python train.py --n_head=2 --head_dim=32 --activation="squared_relu" --rope_base=1020.0 --rope_fraction=0.5 --attn_scale=0.29 --bias="none" --parallel_block=false --init_std_up=0.0735 --beta1=0.95 --weight_decay=0.028 --lr_head=0.00754 --decay_shape="linear" --batch_tokens=[8192, 16384, 32768] --dataset="wikipedia_en"
Each number is 128 + 24 x the weight over its row's rms, rounded and kept within 0 to 255. Layers, rows and columns count from 0. Numbers have three digits each. The size before them is the row's rms in percent of the matrix's.

# down: layer 3 MLP down (transposed), 256x64, rms 0.0823, rows 110-156, columns 0-63
# up: layer 3 MLP up, 256x64, rms 0.339, rows 111-156, columns 0-63
down110 105:142147122101138091154121145082108116111167137119149120158139137135100147167109159118161097114137095127148142087065129126146117119162105124122133127119163128108144128115137124181114187118089143
up111 097:132129136112147118102080155111128169158127145143119123142154094109087157175120172129114132135123146145148148126131105167134127150121099180148159132098113088153142138139179152129145154127146079
down111 100:147109103101095123090152131154148105141141092102129088095108119150155117102150123066111153137135140120099138138182123089135126126107119095121082117140170117121128094086111117086137120128123145
up112 115:085126136134126111117140096140110151141123135139139161154148102118133118130154127129172130140153136122139119137188118087127129150133136118122161118141075070147159145115106122115156127211158109
down112 099:148123169163138123073115132096124087074162101128095154120121122096114127102119134102107102151105122136184117116104141136138117111136113117147155154090154162127114113138110159172120111109094121
up113 078:127115118087106119128135089110113152152104156125146119140107123097131111114166092139118065135129094128122162128153151102108152143090188140145168085095109162151125140122137140100148126159131134
down113 116:143126123161130170135107079135104194153124108154138114105126104101129117123150128082130124128103088156129104110119169113124159125103112141112140138043112125126132106158136103123109122145116108
up114 091:144168157126127171111086101150130108120158122153115128106137158125127165082129126108150112097096100109117138101178105158142110158102121129144139175136090094113110099098133133129094126145161151
down114 107:101134143183139125135113151115105124156154108164148154113164174151095113104143090064119153155117140161112139112083106144113110136148077154107142119134130110121153145122142089130139133136136101
up115 104:120104143120114093111116098151137131121149117114091129175134138084148148145128128088143154142146107075121118098126092114112132083158084138166137143167129129103131079127095103091155148138127148
down115 092:147146126099104149135061137153110138133110161147117127170159136157122097097153095119129069110137141091108133142087122126138153126097115129132123096128151124111133101107173149067138137118118131
up116 097:112098122159136118108141133117123131134142117127113048176107135160100146096156108108144130114123137137119101127127102120148119112095133139100142097162124144150085120121178105090081094129095108
down116 096:174149129166170128105104128115121116125153115143182149128147124105132069147105143103154093106111097151124167099122128123096119156140128110072142128126086124119132132141079110149095114135146125
up117 091:093095099098065108149109153153122121146145102125167111118134128102148126154136079063131170129122118132158133090131142104134130143137135131138163079134100140148100156101131140143110125118147150
down117 085:118130132112075141100097114123136119112123148173148159139166110121150123172128107053121108109125119155074122145110124155065141137142130094115116113110140136119127118164133169109112138117126146
up118 099:131101150150141116108134100099174163136160164153122140140136140106136153118131123141195130119152132116168140092098130128162130143143110094131097128129104130136111128181182128174103148106157135
down118 088:159164122170104111137118093123111141112093085125106109151100125117100153161066146169150124160150150168124089140125112157127150122145146110087111152144119135104145129082147124121119116140111101
up119 114:105147082118145128124113123166097134103140140126122113153089088126123137176099126108130116132122091132128149132150104118182138089118132091189172110144074168129127156123113134113123123145107121
down119 085:133127110073156130146142129154148121109138144128159155111135063104110091147100103149140155127144107150150097143146095131158112074129159143116115120158104098117141123123165108085136149143095100
up120 097:130119105160165131131188134084102153107096125124111095106124117104108105153138096149130122122132142118137110147104128109128135125124117089119163122064099082115105131148091123107138120159105075
down120 098:128079190103128144135117067142139090104093136115142136110128111135101169109160133140111147090123110115140108141126125144112097079126124123125159079130112106127124160118117122161104091104145103
up121 104:137122094145065132135072088126167137131153149120133121152130110140136122091148120154104119092147141182109138111142083097115164135102139092132153152155164107102137092118148141144106127132129116
down121 099:104104155138126160154129093140154141089122159119135112147119083171107152122118113066108130095133165132121125123137079111145163152139141140119157111130121082138105120114061107131118109105136122
up122 094:152134171100092142131117153150108140171146112139106195133126152117166143132126139131115094143119143143115110156182102102098152158147133114118095118156114106141087117112133179160116124147148124
down122 094:082087108131146124110138147083155115137113094122131123124114149107106118161153115050152133096139073108139123155107168106117128129091135149157162120100172139122128134123147117094139126112125129
up123 103:101138095120205140123144148102115121102109105130099131171139125157101108130110124121145124132125118114142123079116100096118157120111145149137126118128139168098100112145139204143138177147120111
down123 099:157098138125185100104167120110119142185076114137154101125119125107140177151144107078121130097106147091134131099135120106116119160140114132139112125139128118142129125166095117138126164079140116
up124 091:137117171125125138098079077155067153160146118127110110109135124147129168122102158136077092146107118095147122087142112119142117142125070160137107134129111116151120134094125136130147123112133103
down124 110:112179102144137153118146113144129129124106127131143115125083108138119098124128064038133155144143135122139098152125132133136106118126126109114122122170126125144114159068136096124124120146174134
up125 092:100097111165142084148095103099158119101093081107135102127134131107086103142141135112151101154161126129132142127147136143079154100091082093102120135122124144169106141095150126149146131144129122
down125 091:124120152145122133145104193153127113141137129103113132129158161104158143088120160126094073160112145149113135163151146110116169129091151104141110119080145117163129132128130110136133165155136083
up126 097:103114165159123144102076103131135102158124093089098140098141131149143115101116128118153111136127090145157124145186130131146139125144159155142115084156159120126164116144140135117090153134076146
down126 089:162135119111124133110126069111110117120164120109112132129143095090133131150110118101128169160112141099168123122116083192131099123128144145162128118182100143150101146138129154131147106079123124
up127 087:105124121083108123137099136136123150185159119152130132142124160104139124117189103119117108095129156163188169112161148166152147130112129107141127127127105126134187126122154129156164132134135132
down127 098:140148112161116138045098145144146139134150129152125141146140129185119103096086134140110091061130127104132129139115137114147134104163147136138145111109134154130110085103122136153158139156146133
up128 086:092144134115146120121152144065162107119161123139117115153161099130098139094109092109145135112116166086124153118099157133117178151168126115107165097124118133133083127135133097113167122127148150
down128 091:117138170109133094140150105126119100083155088059143124176136131096150163126146123097120115127106114146105099145146113157141118144142109116112108135110161122169120146123123168094140083134143151
up129 110:115125136150152132148147126122108120131165163109154141129138120132142121116135136123069119136088090110100107098116111104120160172116155094132134084141155071101089152165133133091134089130163127
down129 106:164101110126089098118112146120121167144143108104139135116110138156134124145104164152119099131087100126121160125153103060117100098088138129084112114154118109123129099111125090135150116156079112
up130 097:114170132137119122136092130148131112127169113085117189091147130125105195145159114156119134139151132128139147087151143122134150154149123086146128150105122108106143122113159104102125102112073139
down130 098:137118120133113112151102126121099118099146143097120122122117085094112099142167142138111139160116131163055118076152147150118122116147140155143110163164141061144163101135129144127154121113131121
up131 094:146118125137145116129100189140104118147110107091158114141131169169156158107082121137126140099159103135144138114149136120110135127114161125098133140127102178165155116107094107116122125138070168
down131 092:141116133097114122102112107074102109087135137135139171129150117125121135122113178087122149074166162103087093153118113139100128142136097128153114098145088151131088117107140121110117113092130119
up132 104:178143124125129164136106097141114131102140097126153078123115157126113156128140153146148118107117112061169158094101155138131164119153103114116140132110099146123112075107155141135139091150117153
down132 079:115112148092118177131155137134094077156115116144205133160118137103137155106117144138131143102159134104108134163127090121118104106163134102151118118185153149162136151114118117143132129129154125
up133 112:160150139079118131102187126122124114132120160098174144103124149122177087101097117146140143082136140093126154112129150135138161159118110136112123164156112144105135169108110099120123116139104160
down133 091:189116124093123125133137127145131147108120107113098130118141180099131107099119142151110164107116132133142142148073152097120060103190140148129098111140126132128165130155139138133150097123143149
up134 095:090118100116161148172125148139135150120108117090127158099135132083170113159127146114127097094146163151140120122134126101119138138184143177122160081107128139169101139156121110128116149102112110
down134 091:130142157132112146131124110140107164163124141099123139186118154106102142111166113104164116105178128146112103093171118127143153118099119120145117090088128090159140109114129113141069147152135148
up135 102:108091116156086119165129168135130159172132101085164112111120132103123090148132106136171171129130102136114138113151127164147137072147120113145095107114159147126110096122155147087144132131132127
down135 113:141122099118111124146139183160160160161146078134115113097120150147151088106129159108145149108107098105146122118109105172127128098132107148101073098079115138113117142119099150129107156117116125
up136 098:110155125165148100114102111115169081128153140082080108138144089103129126175106133150131137146145164129121147126126123141147096161118143108177161130171137126102140111083133120121129107097144149
down136 092:134122137147126161105135105128111108157116086114123102146186184160110115120105097149171110107131126122106123147109140111104185151164118143134136109145152108094112133166147132165097140159100123
up137 130:127108094165124170143155124096100110116129116105096089166141071133126127084117177122113118104121140115141160126107114152151089114159156113131178115170124157139111123118130145115119157119140162
down137 081:094115120104112172117137140137097113106090097083114087179095132131106170124156115148117118126118111118113132128143161085114131063122102128120131107139097127150129112132105107113123176166121115
up138 104:112105077171132133106124139132127107133176145127101082167142127086139094114123085123132091131136127147089096129138125137147134114135123156124106159158092153100125123156184173116129107151135128
down138 087:119156180131180133153149127171138109117109147127134132117148149129125102108138168136112158107129107106131134127086111132126135162111105112154099091126157146118140092098112167168138056129137141
up139 098:099107196147102120147147119147111159117172105098154101170135142122089157129116101099169144139140168130146125094121118093148122141118098086141142153132115124149118168139136099127156115141100137
down139 105:180162089133137106108108172108116149117122146144175154131131113147121111126150187117120114136157113208131154137128149125135139129120124144094126133122128127150160091174138141100144150115115104
up140 113:125153134128143129123118119149096132104117136080129158160098139125072178148123150161135142144143125080152099101089138147108135140078147117183126131118148146163104117100176118106129130128133106
down140 112:170144131109113144107122148151128119122187121148161133102137137101147100116084134152144148112130131145104156095152136085144139171137145132108167117128160083110126103155145165155106169133138085
up141 107:117124116122136159132151143139120132139101125118127135077091117126169093120093138141168109155161113142124136109101083105153155126127113122097098131146106167138135119171071066141130119131142085
down141 090:160126114137112116111114146142116105158115131150088112136104144124131096156080174165157110136137128123120138119138131103142160192130133080165119145124119122121143154162141162123064112118097100
up142 107:138142127164149137131105124147191108114157132113124111086131154137128113098114076135147110117141168088137103127124115106167113159109166098133112132157129108118138134120189087085128149142123151
down142 111:145117079108141117142176109095127141133148138143123115127119108102144114163091133122144147124170139107140147133127118120140188171090113140092150131136191110145139175126106155155164150145117122
up143 095:129160118155090109089149149142089102097155159146119131123137124122145167131111114150150113101157165099146156069140136135154204103143165114147135142132115121117159136105116138113127104123102125
down143 092:166104123122153103149129083123106134129113102106158161115113132110184119145121143134127155145127118074124136128159142098148101130130135138117142100188148128147150153108103166106130122119060100
up144 094:136102153143112165143107125134074118140127098132154128156143119120129150151167140107148157155175147098110157156079149114154127123114149102138116164187122112134165132114125135164176136157131121
down144 086:157120137123151081156164139118106073124127093142157142130139105135082090133141175159115133140129108163110086169112132135109101174153125109121129122172147132143153129142113180137122117119119109
up145 117:113123102137145160148127099101181137122085112101147140113106133116144104115089149166148136128179127094149126135146126149143112105079106144147095115148101148136110148147080124104135146164160166
down145 110:118153143172091117162152128097142156121109142127144105099111097143155125184109166149115096134117144107114116118121093132128096117099102143148110087151140121120170135121063120108134126150088146
up146 104:157160122182145128128168149131098100145115153112125141154114118082159130153111118087126094086149141104121101098114120168135149148124154127100127085163110177161152154140115120097130134140124137
down146 110:141061157131140125095126089112116085130127129130075105122140104151105107135110103099117138156141101125128146150115144124124071110089129136105143113110115152096145138075118149137109119085093112
up147 102:080096141165088120141104126116156098167113114135065134132132089134177119140143100098154141154112131131131121164123150108148134168123121121144149162117144141130117168132147086107102154117141096
down147 099:150143093100123094146119084117107149137141124150169140094162122146126116171178160090139182129125162139146121173130172087135115105114123129096146102132132119111159109122121144137147142094137139
up148 092:107119133138136157133131146141130173148123156168102132135137107066155165121141165159148127110087152172092115090115084118138145135115146094162136167152100109109116079117125133119122121128114142
down148 118:137100152132149111170105109134135101084150182077107105123134137103107112124135085142119150141134136140145121119114104152148149191132107104109101153098153134130112152084172122108127156108130153
up149 099:120137143132148133119136146122160131095147114089115153127072116114102126148114142149099096121159086118152134126080117115104106126137150169103089068162102119103137116145132131147124189125152145
down149 087:170118134139065115106136152113143129082098127132118138118144108107146147145174158185136142115147119096146123125141120112130115169126133135155138145082106107145111134120148081101100141133186114
up150 089:135102157174090105102123142130159143112136148128125081118110105161119124066108160130096156120133088119126141133134093137112095116120154138142121138163184138122144094126151105184143131152141136
down150 082:124138098094158162135131152113146131144121093144140175147154110092140081134174166086145094123114146147151114129110170157124116108136116107149165115180110132145142170151101158128143128113121125
up151 114:139107102110152138141138140162136137148154091113179119129119162129151119137108147134143119088133122130155118085147122209139090139091130129169101103147152114126078138127126086145108161133137123
down151 074:156120163177109108128150073153127141140128126158156063161145130122142152157137102133126141146136170142157155106113125121127126162130135107127149156100143099122097092135078096146111107133144103
up152 090:114117134119120105133113143060101100110142119088140105086137145116115124167152110111129087171130161108116077152166093126120137117096134139121119164112115134163132166126152125121074145128117106
down152 097:122104161110101138142134134143114143115121132165096126155132119145081131158136166112150069117104126079093115133137112150139198092148094143100162137100108156152133125120145110121112099119112141
up153 106:160110119128119149149087161111121130121109082083125155137141124097101116125141148124154104098107129111084151115117097063140169132145140090145135157124088096144148078118151101128121146118133122
down153 128:141097147148155137161121156123123134145113148119141159108110122149166131167096193107099139082155113117098117106134090127125118149170098151124107115095087103141128113148153090159146136106125149
up154 095:079149117106086113137165139081074135123130133138113146151136144105101150136168122153121098116117140127098176103120157127139121127125126128130090139191132124105126075132086117139156125097130118
down154 085:167120162109100148148149126121091088102102089116097115138116139133066108134103147082138144141092113154137085134116110119111094135131121109142132089154105167162136140085099130155128124129126112
up155 085:138111084168106139179139122170128142114159158137131110161131124097154116121118183125133166142142161112109130137141130119140144192146122136125102099089141131082121091098130143121135153163120108
down155 129:121092128155123092124159148144100141118120116104146069143116105170113148123156129128153161124115149096100121140189078142099111106119166191117142117109121136136130139134152157127159132127120155
up156 094:103114123130156123103102149140099191196104141116085132151114164122121138124161149136126111116104143172157091133136124178117145118086127104158101147117116128111138111160126132122151119148146092
down156 100:118148126103110125085137177135156163131131161148124139111108118095081100155071132125105153148155108142143127152140136100157111079157115175121133115119145129135157089100089150130141121130130097